From a checkpoint of a small transformer trained on Wikipedia: 82M tokens.
Each number is 500 + 25 x the weight over its row's rms, rounded and kept within 0 to 999. Layers, rows and columns count from 0. Numbers have three digits each. The size before them is the row's rms in percent of the matrix's.

# layer 6 MLP down (transposed), 384x96, rms 0.101, rows 122-194, columns 0-95
105:511472495487460493489525530505549490501469519516533479470471484459539487473521482493507479504455448482487545517515506495459505505544514523526460501492538485501497516540521507465482527520515507442485513516542494457495514516533471501513498528503477485514468494526523496469484533483466507556
096:496527502484533523498506524471506511528479459463500496509489537483505482413490517557565488497481492488497490507522496485525474533535499459505480523485499501502473501502495536520522538496443495431478490476509521520485501496516474529503564524469497500499488515486495457491518483492488518512
104:525476485510536517520490531514487520462485502427506499500447473491520472474489489531476500459468480525522506481443499556519491521449508470509502509497486499437491510506537495515469513495508493489502534498496498465462495494508484533544557483515472515502500495523535495500529513549494514494
099:484475481522477511494505468542537487506479486468537538526486503506528464507487518472463440491497514481507491486441502502516504502494518585510530485484505512540520514536479478510492517479507485478468498525452471525499534527506490513504497488473477483506473532504472525473516461479493547462
086:496473507508489521485491522505535481509500503489530501484461477468459500458482480483510486497483533498445498572497518498488478463503522525526510516487485490522437494503501461517486544491492503495532452494492539479513519519477523605489518522537464505516508520487480506481501491508501503498
121:486498509475470517486470503520503558449518464514538500466507492502504506506554477497461539500523501517515497502510474456501521509441465491507516513513491507491543470512511479501497494558544471490518507517526498560491471498454502487487502475512498485501503504445503542522470541522490534473
117:483493483510498465455492533523537511435559457533503528509497516504500497502509523474479491470508503491520488483521520533509553511542506510519484530503507493492500499439513496506448484475468473495507505516491462504473474522466516513460485551483507457487492518498479508485527551479503517546
107:528536465524518515519500473475468465462488531495500491490501521546500501515485486531500478518484477474573478483492508430520502495444497486523523505504491535514454483449567510487490488490507504504462506532519482524500475502521523528529508477517499519484482489499516489497447498484517523541
100:552478465482466540509485505489490503470492500518497490520489495455469503485499516517499496506562528502503499510546510459515486510472498514467510482547487467544496472512508482472504501464490508510507510528502496523501505456528492576531501508514490532501471471518488520461515511533422471530
103:537505511501536541494483536518512503550519473475494540525514515483516513489497509493478495473489483518539500472492529497490498453506487534519483525524513483488480554503537509513454507484488529508525537500473456468482491497481454479475490463475543522483525469425492495487471514539508487537
100:476478508486510503502487473474511472560507534475522472537493489498506463482511494452470498489515503500530449494488488515487510471438459500520567523544511503504567523476494510497433498532503504490519532477498503513506478492498501508482500508546499427514494513509494527505521506509502508489
092:491481492518526440458499466530494487508494478493497545534496476512497456533468527466508489465467502472505478496495495507521548522488497540530518488526520495528536506526492511484492508515547496533490483485498504534497514456478539550476497451456480480442490537481519542492504489489485502489
110:499483469496462482484489479503531505521519468496535516522485499492502513525494530522479481552470487463490513511474542552528506483520491477503493449469521508498504490472524525516444531546526460503495529546477513496449516486520470537498474485492485533463485477508475514526475493522452472530
097:528513489480493497482487517506476487549518479471496527480472529529523492492475498518548525463496489529485549533494530459519495507516476468473541477500534448528498494521538522519469433516517525505527477492489513471529459517466507485527499468448469506494504467500500533504498505505540486522
114:524466500502520480519513440563503525507463506520517504492456508495518510496495505520471472494495502497520497493488550499532536513436476497489454510502501469514568489505560478501497501510496511513477505552481452493486477469504494525516493479523476530480510483545547497496467529513484482499
100:519516533510480489549498483486530543524510505503517468512488513484511499493530481495492490508491480522528494549491524520457472537503487486489525531515524474538510448512504442470425512497493488495474515560468517516486529515474481489485488506509527502501476531503479506490484508453426494480
100:521511525498495534496463482490494532488505523528523523505497486526565489501543512508502500537498545544517569514485503485457490521489451521458527472489521508474547500495491484492520525494465506510489492495514492509474524483518473468448478490485511461513439515471518508497472529504487451486
099:518522497530471474529529475530500496459475483525511507498490508477456547495467536496515475487522486528520476475508519476467521485519504485527479500496449540463533499504479523566499497521521491450525510478466503483486497493520556521497524500516507513522481526512478514534515473451481517443
100:498535471476492518522463504540523507501523479507511472479512517505538524503529499505521522488479473548510492470510487474497490526539486474453501482460495448506523526504493442475562468538489479500466482479531534502518474474492558475516502520523505499534519490503551505492544482522496498522
097:510495525506535468490521585506534470491497503514542479488485454481537479516520502539448462517450485530489497518524479484488466540516488508476505465512539516497517511482530501530484503525526457452512468490502493500522535508502499478508490505480485502465477461471526533494526505508498466519
117:508502514472489502516504459490499501512495484427474524505533486517494517426476487511534487525508483516555509484519502502508514492466502486501474520510511487467537500516486492494488511470467520468598500523470427506491495505483536533481533475485502512512504484504531494533494488524516500484
082:469477526494472516469461503505476473507507482490508507511557473517481478476550518515482502527484532463484507501492484485489487501482512509521523490490503514491452510511503486456468473512520505528538532483504501503503464465522476545530457529477487492500519547512525496542482449558465532452
090:488501479488536492483477501465499514508479527469514539487453415482571524497503508455501528497524515501510478502492493496512512516477545485506524487514508482523518503525518488488508488476522498485497525506537472558519486520469473486484508484467507491471497417504503566500479508484495497512
108:521463482524493436495500469515495472505445493520497491525512438548507469534462494474497500492526462513485488479499503529491529495515488545521474491534481516446539533464493519528494496513461491506539459468496501515495482520518479483522543466504519479511480528508535509499517512493502546517
104:442555497467460531505503450514442480490519528485513482489486515513505529503474548470495495522519495466517547491467494474482490499528453513520475533491513534525515495537463515479507482483483506480520499500490497465482505512531503525470489519512515514516493534549454542549485498504525489502
036:450466496478519486483497499498537490532491467500541517452499493516513514516449488454494506489468478456534507500493498482454480472554469479500454492523500510538504505513487476507494510477520514435538569512527492531473469496499501541517507542518474520513502503498514476475515490497491521519
092:533482490543533486505480503515496484464452484502565479491507483540509510512510489451485481463506469520532501497481524519574476520464493485539475494550512460482516527483517499490533499495479507503469531501450526555484439506506488497496495500509511518478492476491485492506510506483543497521
104:491520515546518499472512551498492496490529477546511512460448496508512529522507529511477511494513514470500476503470498511516503545467461521469466551523493489536525471523509476502442482507450521510459463520525515494471494523500518488491483485516498542536464483455497518495473489502531537501
099:460458506528534521468479489556485501471492493472494463451480491553541529459464501515533542512522489494492505528503521488507493545467506512504507489529492465532492482508488449485537541521487515529505502490464499492466520514493485513541521488545502522526497534501474488520466472508471506482
097:524535529504521518514462519517478530522514500503463533491498493535475502458484487501468511503481478501506503511502521522491428498493521461508499526482469505453502476526468474494548524503466538540534450510496466514494497463483490522519506521456481522473460483476507501547498561518499514485
100:532516483455501500503490514470464458485516522461489533517491470541450497534434505473498517480473480512482458484541510513535478489481518507511494524532496512493503506499518490482509517533504484481580493513513487521512503500515519528500497539515519471483445533510505528479497506430512492492
101:503506504485478523485505461468527472509510513435485580482520496498513494451491528541459538473546504467469468521507514482511507519518507468481500528491511497488520497468514514503479505503502474515515478521518442518539505512476502536530491458480507522469473512480533448540508515506492499479
093:511490530488463505545516526553454493499533483506516449539537486448487485498485496481523460521512480465490483459498468488530479568496478520528495476512484541519493510503449494485518477519487528504511531517518526522524475475502480496530502534513506529489497509509497509543507450478468513483
093:483480502485540478499490478516498483530451490499512563504505473496485512519514482555461497500524513528566520498523443504487498562514499498478486478489472503509506518476521461502490478504468477485473538541490505486498504489507456540497529493511505471512486503466511530561519500457485537483
096:505492530489495483523507510511475482544509549472498463517542493520498532510497519505488497497521474466504466520485506534550496480497508521501525549469531499520482508501521518505535471549534446497466471501516499499457550512504504519467521500453483545460507485502492433468473487488484487517
103:474530511494491483503516487547545482508475513513509498500518510538451517537475516508478494495561544491493494483515505499459530459505499489492457509455489548487511488496485458491515519449476464502509459500469487510477485528492488525500480515499499543488517536479524445531486515469558496479
085:476495537519530541527511499506471496501489488479488511465482514457489462485472489520535459512488477521534552493496524499514509507503481522497508515514547478520500524502488508455480470505527479472569509484475474506553482490483508496525495540498504526490503476551538504476495506536472424499
116:485520497498484502487475502525459491541492469563474463499501507465444484436443511511523504471497541518472501524489506543478515494475506483481510515531497520507473529521522505501517533501462498478491489523476505519462512495518519515520536498447543469535513479532490532473500499494513525461
087:501500476557497504551471455488501480513521499463512461520544521474501491482514534481477536490517517472461461469533456510487507504505496521500499519491494507517507483527488496526514477451501523543465445520496516470486523478539491439464515517508503529515495515502464497473488518510544526527
100:485482486495476477499492533498523483465518504499494509524486513490512451499473474509477491519451471472473516523525494510459505515539486476522459506533540485472568500535493517475482555502490522479469508461521569460500498526500529475523493513517505479474472500502501544482502478539538507522
095:501481484499496499545526483475529507543462486522462489492481502479499482497522510519504513472520512516510500473488505468501480453463507494518491489486483476491524514490544509516479511471483542453529492532512444477502490465497527607525488517514542537496535495490502480494449494508482517509
090:527488523530503495507460513508474522519497519478528522487488490504568481510493496501509509478457499555507499490479539492532450482491510526484526553505535465506527525497521531471513535507506452494501514536471474505534480504499486492539490519453484528482466472469490501486467522518438473515
101:481490485515522459536528522494464459569490468514531504487523553522491506504533491483520473525537513475475470497480498502490439474487501497523532541486502500510493516469520496493474510505485518522531500526477470525459511526498524496454462513448508501538512509474501482524518445505518525482
101:468520476471477508485454511516549501507488487547519439477512531482567498511519517485533508470484527484526498539503530543521512486499498504490463470485490541531503457534501506510482505501517537489463483510498499494509471499483547510525494513512448485491537521449463480485513486512490538500
098:484521477514508488494548517503477548523488527529527519499479499470445493477477465474502493450506525500525492487518489502447487506484482536522513503533466522493508465506516488460530527467509505510529506496497467484485528529444553503468489497497544489508546485504491533499489510500468557458
096:481530502516509483474470488483492487507512470472491455503470541518530495501525478468511501480486555477529524478539500539515539446474510496519476491499480500506502505539498503498484453470522476495523552456477496505532505494526510527512426477489521511486546520480518537494467529463502495523
103:480475479479504498497506525497543485528507517491491500528495486474496510499512488461469495493479523489516482426467491521515517509481483500504514454529532537518558498518522513468490511480555510521508503491479482550486464464491562504503494461490487447504515495552463552507492469526484501510
095:534519524518464496475511533506490458491487493504485487514505483527530464519506500538489500466538512466526483454524539487520517526511470520487522543506515501474466511483527522464492491491549464507501502507441500508464480462533493537525519485489498512499463484502454545488471528518506438522
103:472517503541446530494470511534481508502543457478511491489481538477487439529511480501498485469481528474504486529497507472478486486515511518506519474496515531512496516529513508485469507490464532519495559528461490504531480502482463527496502514524529457463500484508535554510473481497504436502
104:499480510496455537468519513517529505506495491504511483495491495469493469517518510529541517475501552490497488538501498515558501484484494470505477469510527477531535516428528475495546489509484507524494503503477556494476463525540493500467518494535472500500475498488496524513508450444547478481
084:518481479460518490495513486551536495492471483444496495486546499516479516473505509471459518488482476486495506434535468522501515516482515550480508515532515506486534521473500510474508492509527572539503497455516550493527481536496492493497512475492478496495494484541449524513519502492477536500
108:480514512480508497532508495498512472516499501493509478509483497468497485507482525554525483513556493513474518496517465466471472509505512525480524453497549507553519554475560485499522518535460473451463483544458479523489493502530495496479467504514511535468481504509508473496505488446502527511
102:496561504498517461517477482502465492466500506473559488496516474506523533507494471521516467514492531519566488464542492513540522470469459487489510522499498524473500506506466473483498476519531494529483458500532544490529503497536496517432507514528521526544509480492499478481501477511509501479
109:427503506518517537500556503503553479481475521503521490516505501531485474498469508451504476506453508496535451512504550483521497504483531510506470465469517469509494527525518489504489498513492452486496496483516524468496504500514485538489448510525474513523514519538489541506499479515559471481
097:484486534480496477532484544488507516519523490481463510452446490497579512486523534491461506470491527521484511572452498496517501531476486472488461539478523477517479503481497486505482515468496498491511518521495560491506523485521498505515508499528492537548520510500518481489463493522464509497
103:522514503498482504510478492456492496487528447542548497483495498509508499505515523477506509470536497518525491476513469500481459472495508495502503490501474516514515498485489500529440477455471554501498525489468477481502486530475559554555495507514491540521531456536498503497526521498458485554
105:495513468493498482472534505533513489525529524525503555490472453475534487509555497483483492441496432575503505464517525524462491527507522506484512487494501558505529482490501503493499468498502518497497493521467471521460490520479506529507527488520489484514483520472476531526541487490504481480
108:539488469501468496519478483511532486470521463554513517496534518462503524506491466502512469525463545511527451511469497452479462463454478489493526490482544514486501509519539505533503505506533538463490504510482486530499471491473511545483480497550516478529543532484491497492516476505495503513
088:453541478525456520516491514462505543505513520539526523475445517474500473478559499525443500458514501532453480521508524479473474497489492466505507517486502491500506515476491507500518496509461487510504497520488467527511498517508552481502507555497523507516492520499496517559474508460457496517
100:486507478488500477479512514487442488519499489496527500494458475459506502505535493472495491502438486466532480466491489513517472489480481493493535499543511529496531492506494551508453506490553543492520525525507516499460486478457480489514471508522512495542530524495481550544552523541493511485
085:519509532519507495525543507540535500519511547506522489450498516541503493539470517487439500515508495436484443439511497517465514516492484502499523491477485497484502519491522445499528466487529475495505484523521486485467447498497500512485510513492505500467491477481528530496495547518538493473
130:504511502504506523482407485493468468513514521471527558482511512487523514480472511476559448492525537493509528505493500468485503485501501538490499527510472487491487510503467471520513490475505524492533505489502402489468503480514499504514530491499503532513493494542512484519503462493470517499
112:519492492479511499492535491509526503505492516505509516555457485487484475480508545535439507518485548479510468512516490526493460503522498510489542533485483462531544466501483538484493470475502529519509494509475483509532522512463523458491510485499501488540518444484492538528504492467461524445
098:502477529483511493461503511487470491474498514408532501451531473492522525475523550512529510489504484510518503529494492473516500490475506507515469536474503465502516486488531519512470475477496509504520510532486457496488525438523510549507461490507509474547508458497512463505480516536469516512
107:509513504528502509491512483489494453528503469452522508466499480506467492510521558543536513484482470512506505505500496499462520498509454510479438549508509501471520494479507493499494518497435508504536489526521463494518530519526513504451513527548453447540491477497501506534506527522480488496
107:523510535492479505543477524483474485512516451511484498518469501484527525471517506502493496479490518476548503494483539485501507524498477457502508492486503487474552494473502486517512488505499517527536520542513434506513493503498495528516438505546503502512503494425529520530446455539472497478
097:520492474456497496525531492539463493506449521532529510483508463490474530527486494461504500490506487510469474488507490502529489472479523491521540484497456523509483482500519461482494537497501541474536497512491501549517496485414512526519500498510497533533516493484512513571476499536471515481
116:456486514508465492526526483507520545491545497494494464517537559493494515501471522484481505516509520489515486534491506520548501463496487506512456530514477519519547493460534514469489499503472521473511493535523519482467517493511484464485525520486470494505457489491493465503507471451435529546
084:524480531502497483512469492496489505512498504487527455499482522526505492507471510501453495473463518519446548489483466532468522472525505474547524505481484493459554511488499508536480449506500484500471523534478478497448535497507495506510488484514478530520476529499462568524525472508513539499
095:486490492546465477521525504511518519506525441494483546522488531454500525510518473478496489513491470485504489519474478474507518555502511565496483483525495495539509514488530472484475551541509527459478509465486522500487466547535463491472504506515474484484509507534483496479473507463512527530
123:504500473515541526506427514538505505510484481467515480496469460488493501450488499516519487510486471555512544449511503471517472534496462549483519503485516504477495488517485480529483503482484493509475508492510519491534509457549515478536478488496499533508486464512505546521555521505491506452
083:499470491535490519507475513482498501489512522491501504505528484498544544440465476494448454493471460511525514489491523477454505530513476522515518470526514507522567512502471501484490462511519517540478507467503431516526468493531506505488493487487500493493507501496496536509464547476483525548
101:454512500470490515497476461551507480518465501515477472508514499466467474502511513474515502484503470547523551549525503492470535517457510535494504508521492458456505511463490501513499536548507535548493485521500485495480519547467450525508555499492488479463495502506492499494510510493484538491
# layer 6 MLP up, 384x96, rms 0.118, rows 123-194, columns 0-95
097:526485508491496543506499491468496531513490473514481529516492528537492487485490480540517516512490432480462491455566499494502482542501486474452463464469513479505488510480468552550496503521540508499480490470525513534518476521478512505453524529488472503493481543518533491481511512518517504501
097:475485535457498511484488527508477503496492544492524480490514483520487459481518448472524546455486491486461469477475496523510534524469527455484537494474495534509473493539519450561463497528491478511470481478532493494504500501522509501520435510523514549491521490491510463493484501492504494505
094:534488539509528473485508557508445512488532487506515515516475504535484473498536499544477487530456477471515520511510514515505520470500519489505474466482493525504473502487437496535502557524456508529521533498476503513527508473494519458462462497485476487507490516439497499529515474489500498466
086:501560489448498455474521486492474507525536521459432483506518498503513459490510487545512485541492488551494515526476493483502478472500495513506520467534504521464507531505498481515469509516493487540534508498483515508502484492483525529539471510517485537465486541437505537505526478499492477502
115:513480525493533537466479485490448483516480536509501536497533520517496496490517491503508509459549479506461503476515466515487501513513511466491464508489483506504509486537453487521522472510474503496503482474515492464534545528537492475485471486483501523496492523495467464500486510587575494496
111:541462514501525502532502497482494522495503521495572438461498502492491511542531418477515491452510482519508494485506492508500516482501536464524525511480488486456491496501461462510520508484489505503512525499517522486467498515537488515506520545504489450523512473483531473458500519485505527537
106:480476504540493509502506472503520502453523489451508506500508545525506540505522504484511479523468483492524480488475523471572472494447538557529455461481494504507499506503491497471532508512479487517491484467525570511496478492514466501516508529515517479488482504514508478477549467516512531470
094:480506509477490520553476500518508532479519504510513490506526488485508498476544486499542496479495488536510494500497454501506497484507490481518469473458473528460474527482477500515500476492501528541508507450539512447469560528451544527502532500461502508524498489528495450552516492484499476461
109:513453519491531541520508493505497503520522495468507516513537535526482533504485517546502522522477509468513506445525518481512435485509486478471529447546462497473514516494455493441498479501460470515494489457502509545507498513505548500477512530479477486495512492483484495467481491518487483464
097:569509525541533535493509504527523545486524521492491501516527502485481540522531475473499496494528485486512503482489494538490462474490521465500562513469491464465506486482490493477465464513449498540474543475536495485473519472521478523483511497538479503470529471506502530508523471482524527506
087:496486544447523483495525481489532471508507517506517512550509477500453472527487498483553512493460459520486509484484519492508494518485521446477483491505476529484482520511492497505517484488478514489491546419536524471546488526541511497476545499471496476492525531518527490503503459531516519498
106:528495511494503509495503497456495521537522498463491533521495537529485470552521451545538532488463470504502511483476486521530504513496490526493486450541496469508472458534484484478470515550517452483520508535468506488509450504509482494478466524485505478466486497513518517510546473499508473529
097:474528514463508520519523491505519491532507502484472533544494511524486498497502499500554467482465474528468460444489453506492471480452495487458496466500494463526477515527462495474505494465487501479504531499515512528545520513516534507517456514471457500513461482525494494467552476521517479506
106:495469504476515512581487503495469531478471481501491487534494530475498497483509473503527508502549511518534509470502495506532534502482490520465491507475452512480480506493504491511523453549525459506480470452526505538475513517529519470519511473479489535533533483469543477526503534516496501458
106:477485539466550488510430469462511519523505507479492476465501522510456490556500477496522503519539503491494495526469483536514476506470515525525465495500490538493495482538510509472525472536506514502497496487539520518553529492494480487540541498472462500527515526496470490558488510521484493486
099:460496504499507501488505517490495493496528516493491518504500459451524528462511500480558497544497473515484456534470479503521504493471530530506504462506454476522493516506493427490504534511501507510487523492580518526475469507523496498500516483554506484531447508502464488481551504486501497500
096:501509496526519490487517543484502535508532506464557489480485484488499529497495490508552487516494482497532437460511486514563518526507560529499477463500471501479497501513483463540522521511509488475524482519459523507473497527477491476512533479471477481473486502489461463488491489483567496501
102:550502518470495522481516495502475502500499512445479495518506450519535516489540486537555555504485505522548463502507452528528495491491537481534501478535531456495484520523482509497478527508504504497455530509482490495500510510489486496488498496476476458501488488534508492484550482519504437455
101:463545507492535538508463507518536499536464540482523478498474488476502545491505486486490503497535467535485506498537463512531512476476532484465506494527502534483492534505477515488565555535504538499457472472499530469485517536512514491448479502462477495484517496511481511511523509489506474489
114:508510512504535536521513485505436511535490508460508497476487508502504505509537497525524473494455468495495539495496485532576516514474493520477503504492497491509503471508477534488500441491525524523486510450540514456479516507463506483522453509460473511487526487506474507487543435491499498488
080:477505499496484470553524514536501494496510487471508487455531509511479493504504450470555498543480522537499481503463528487490478492494487503536501452506481491488523445503455494505519531481475531572514476474482503493533522488454509487510458539502500474475498462505526505506511515467515531518
091:478516511516566523478465500447462510453514540500479476534493459475523508529493508520526487513492502501506496489503489456522452524475521538472521517547462506502487515522504510510492460498494516518510551512509503485481464487460493485508530496489492504523439454477463519529507485535523494491
101:502524485507535492480487549520489494482500495468507538530485539480453458519531464488523494529488492504500516498543501493511497535458508503512521538534468498439507524481457466535553503493476483491523494501484489496543497484514505494485539518441471534484468522503498459490498520455522480502
106:534526545463489503513499500463504525534484526512537486464516508523459504475576477494508518487512528481480534504493492522517494493509502435520517520487449473489506471502463522500506480502455495505502520505507500458488523517538486523483473518531496488504474521437463482475518447507506515520
049:506488555483558503578477519487490518461513543479487461517534472521511503537550493554527489538512491495514515500538471499552502522505467489482499467500515533488464468500487487489516484530490508505511492470515529522493501494513505501510516540506473498504487519462476469487527515521542491473
085:506487512469499514518541535530462522497482495518509457498490519499495489517546533468562517521515495496504558469495496547513506456516513490536493471469486474496472464534518519457488487484502509507459493543511529512529541469460534485506482504510495484488530463539462483495479458503511487490
103:445508530485499471527504518501469544513524528529498498495470440487483540502495510510504490482529503467522468534561473464522507509496533470493503538504487466506471465503445504447529482477468484522492496524552529530511485501525523476466505501516490503533479478472470485502481495534505506495
099:509479535509491515516478492516537516508472515503512438474519492487522525491512507490502524485521488466497476460480503522533519497465514507463481497525467466493524482509485549525515522498477546505489521499555515496511546515480471489524468547470507477447503493437460455499503490492534542505
092:488502532501505457520474528534483557509486499485501500557495511497518515461518516501513471509530507555471505521512445509494450532511521472501511533505498498488469444497488479518462477479486504505472467452515504480531496529531516512538467493510499497544506507497530511429501462492506488501
106:503511531456479487485480540455507528526471498483471490531522487517460491495532512485511513491534480501418545488545502517494480493453476502524517492491475521515477493470504521489504463481459502521511533509526507537475514450510499510506523549506506493513448529514497486546514514506546508504
104:504471515498508484490462517479501522551460493490506474530537469451515522500543476476476478520547487482462515498513509495497526493489546505499490524545497457465518477515481506502528459520534478505464473517512506498509484470521506462514506510539495515504560515443462487501473512541501470482
095:525511485525468508502486502493523515493507496511479469540492530514500507554499473498549541482469508536512522459482507553489478499519517530484479422484450511504473511508487488513532505471474515487482512491500508442498471470518481496477558494476492501470481523501498456470504517442506507516
095:527461509543514499502477500485514501479548519509492486509508513547473464479483517501490457576487503482467541490461471516549492526510498514557497478488501513468502526435509495513512526539462508528495474495470537501533449473465503466489483492498508486479479512520505523498508508503485509476
096:472496538499518471495513528512505492463500498493484532488502486534498499519515491518503513516494470523524521522502489543514438455463538488523498531577511487512507505481498465507538506494519503501536496493482500457518450491455459508519458478525492516502523531458488483514561509518470485463
113:543499512460501466499493503480519502526518487499537472552528471454528519512487434499504475488488429495498524450507503517523516503480514505478462476485488491443522511515522496529509513525515508482491518458507572511542477500501557486509473505504497470485514512497482502481493493538486502486
084:463509470524493527529496483505496509521476542479490499479512501547505490496487494493518481495537494527493489504480514528545526541519458470522449470457445468509503499516480505504491456506489539509544476506514558479471536486485471504508497522456490502547508496541520433500491489494525503498
126:538512551523518480519462498471483506516479487495511515514530513503460504495491459507516484551525513484459528495528456564506482526471511466465509486568483492523457511457475511517500431520478499511492512527476507536468504509537512494478476522498504473509486526494517523504533491517507507517
088:528535527518490504479514495501483493482495499458517499486483499557502493504505498492496529530474478538470546478494479507497487547472531494482477518531484534497512486516494510466476456542495469482485546458518493443531489473525496495458554536479478534486479512513494523495551456513532515508
095:515509506442516474484476504494449541461499477515512489542495517472478543527486440518525475473507459500489561489510472499524509519481480462504519494514515492507489490498496496476511464504487491530465527502553528500499521522451483494481510522485497495484463497553528526501475506491500470439
087:504514502520492506540481502488457507460516527493526494515504503459485549526500510517502494533455497500433478508494504465543469481500501471502470498485489472487513528514453526476511499535459522565455495485516488492517527500514508503487479531499480525500496501523466483527568470485539500462
090:495453498508488503526480461447500495493503518514522457505531465485538516517513501524542504504497516510492471500443487487527492492559497454526509498476478488498512510538505517510465528484498549529488486491492512485497532495479493495477490557504453493504416477497490490461537497508530485529
098:512491519534516459508516528516499523520425512512549500554499524492472493520503450498485491493524490543475536456520530522486473498508508492457493499499513549488510504474473511449489487521518501495494538528510518486488487490519454453520499491483488491515469516466480430488537489511503496512
102:448510506502532504483546539528540484472516498491520513503508481480493478500484489508522492528460454520504467479499503492519533550473447482523473501466492531508507455478517460499441498490525520482480498505520507454503485506490508514468540511435480528518520501491470469474537508473509531501
100:527539540498498541495505512487468524469481530492477511489515515457498491501536475566510522493466465509489460493520504505500521516532515531516480503525461520530495466466494511532444501482506485456513501457522509487516497507526511495465524471512483491459519466524554517490522522509510448536
098:466452514511497465515457528529514504497447491481540497544510477520477467500471502499493446501484454514490501485515461521504530495474525462528522520501502533477517494462501451496537531500456492510511501475534527455496505467539469508470514506487502492545492489508493512502512476477561501498
114:480552495510511506506509505502512525466540527493504510528518522496478532501505468516535525459478517493487518502517445536502484460512469508487519509487464476509475466518492484495530490482498485544477532473467511508486493532532488464533471521484445487519465497485442496494529483500578487476
098:463494478482531469496499485478504495524516521483512516548501529464485481499512496509544516530454487507480473522528484488499479467514531503522507498521486520477436529494477495500512488519464536504483457446555515510538527528502535518487488506479490524504499469494545483543528496450504466453
100:487473497512501484482497509497497490489477500462469495506527484506506470518509492489552487536456479487479458510512524502500494557525560422530513493496494488507498493467503430480494508524488529496503497517494520507572508505530506522483538538492502453472517489483499504548520484495541519506
103:510506496521531520479442532505538498516485481478525475476482507537470478524515501538515503501472517496492498482489502557499483499505537512473513507505452505526475508489485538489530497495494571485471485513480533475521428492536524504483512522456505503505499480465498543434505473472516493487
081:527474508534498553527533483499508519437512545505493538474515486530483472507524496514487546521509506469470496506494515468521532523475525455504514520477542500527505490533483525521491475505491508535453521493517522493492465496471573481494493476480500493473477484511547473475517524457494505476
104:510464519483550502506518482470513504518507496496502525518518553495477505529484493493530548491523497515488484512512480519555473496501511522484459459508520478509485490504458486461484515518480502460464542462547517506528469474558519501478489477507463499503454553512493473483516450497508503540
098:481542553464488485519536495502522489529513484485445497525474491497469517479537450539554533512503513508534504462491496529526474522477484477506482463521500499523493519485495495508528479467487493538516510531488503509447486472504526515525490487493499458503468493533449502480518446502543505515
111:448487526530498490482519528503497501493522515481473511523518497516492509505498481477523474528468458502516548499539480491509478526462467510520459455521518472518505492500489459472515501535455484532506478468497537478496470513532485463570456491515514462544509513504466510521550479510496482497
087:502519507481485528475521501508565494505523489517488490491523541514503501545477509503525535499495491540521502500482477485499513532471519512496501486529471484495473529484502476488482518491522467546477470495478529515524451458485526502500533521455510495419465516537487488489483550473523497441
107:509477534474463499545525504448491574475489529499518464501504476511521457515529515502534514474479479506517520490472506487504493498522535472500502464484471546457501503447472476480513485507495511540462488445501502478481498500459534508544476489470506510527491495484493491512487450509486499468
104:530481552536543484487492547512488509471544516487523481493493471558513490461510500501521439515483495467494503490495484529528520498528524516507508456480464506453489479480509444534488521557485469495508504487509496473508520480486529519512464496486493475480517511457461508513500465486512539481
110:496519525484508481511478542519534493459481506486522516530508495509462489560500478508508539515473490567489482465509463501511443524489503529498527503515473561459463473459519527509527495476485558472520532518514508485508525483486497509494479520504489506498492498489498477496549451464519494502
087:529486489495513507531499493469533502459527494475475447545578522512508485499498486521494497528523504500511520515475490511489523501505435511464506517471462471495533514510493527527472519514527441492523515467465480483515525481492489477502479477488465519517503505504484523478533539522570496494
101:498460498519513534529435511493496510462513500467511493477503496520524503539479505522505516539499445539495547505538474528502461507521527549542508466481485508469508494445507500467522541526522515518484494444543508523484504506504484520486506474487508485525521541489495508496493445494519493513
084:511452499476537475511514503516522505495520484509486471501536514483482473537478520489491550486501504541506479494490490498531538509527504457536467536485509481470490482530474535537469553502511524544479498507514508532501480474463500488485529485436512512462496504514462458467541508453498508516
134:520512504470505513509534480485481534529489551432496520476502521501462491492476495547522541495460489517533520517506479519555505503515481478509480494495486486488498479517474494485495451501548467503490499489502514533477489503506553499465511480473439467489471536506510480508533473515520481441
119:440465499498480499478504507493508530521513527514534528502509522521424531550496498509498473558518460512478511493496524502512510508513534495528454473538487461517514475521474483473473478499494537512525496481538509475498467486564479467497499498525461498476517526494463482510524504485486482520
095:492527505470509509494487504468509525485497541444499505525503505486495487518505492506522494527471516499477477519486532540533472544505442541501562509476483484524508467498485521485518509518489495576522490427530506477522472508504521496491508552454482460498512513508478475494469500487488470507
106:502484506489582501498489474479477501517453493492501491517494493495475498508519491486528466509506483516526509475449503533537541482473502445482510524518487553494494468497481506473522492505553516503496479519532508506513515497508541500527455491445498489507512484480532459530467430498508493466
104:476534527436496469502503549488466496477522490495497483500541524500511494496543477518471483503493484536513486485528513518489531516456493500494528465506506462516531498505480485522491496543524548514538503501483518495480458474487511448541493468494474512550470548452474505528496472519488480523
102:503554534513491466552479521490453532495528497497508531502508494492483464506528466556506521500468497510456494509506473499520478464548498531508458519519503493484487452538477501527495511495466471497490477513474502490485496474558544496479470510500516532502521515478507528486503489490511427516
106:510469497482503458537510495518507495513512519479512508487531465550493544501536445526526517458491518506501499503491522536531512444495488455548486499515509492504476514529445500526487539482497504525518500518441513505488502471472521467460513515496490457512452526502501449477521497482517488477
083:502484503500553502467503500505496497522529510478480544481518491476486513490493491487503449557457500485486484498530514540531544483516516495518580454505495455490543509507469511538512535485523548524505506468484512479535474465484507498488514480509458468496509501482447502493484504475481491523
096:507457495507508495490485547523462478492519504474507499505495498462530482516501521493521492512493470523497547474508498561520516501488481491570455468487474540470500468501505535465498531515516484514502504490541512506489524456471515472515486499467479486504477464547513519494475444473510543455
127:523493504485536527538505534505500521546475497491524469509475476480466540548490505491520537516528475483499573457532487484508489489497504522469514541503464468536480510524496461513487548535515510504469463462511522499470509493518510459467466497479504494481455504501508484488472488465522507488
081:475465526509531479511521559466516490472488490506469491503497496470514457514508495519473489518478495486484486496508519553487538487528489468559534516477513525473501502493514495502483515495542531551531496522502511546502490484480517494523452469527494470530496515484501492541454433540484504516
101:464471490496554512531514496524470486500528543432468504499552479490498543557510494556484525530489518480501510516485480496546509524475545532513505502528523474476491501517467496511476529550523470496505519463519500491500482483507501516520492499504470510500486488509490504461528530547512522465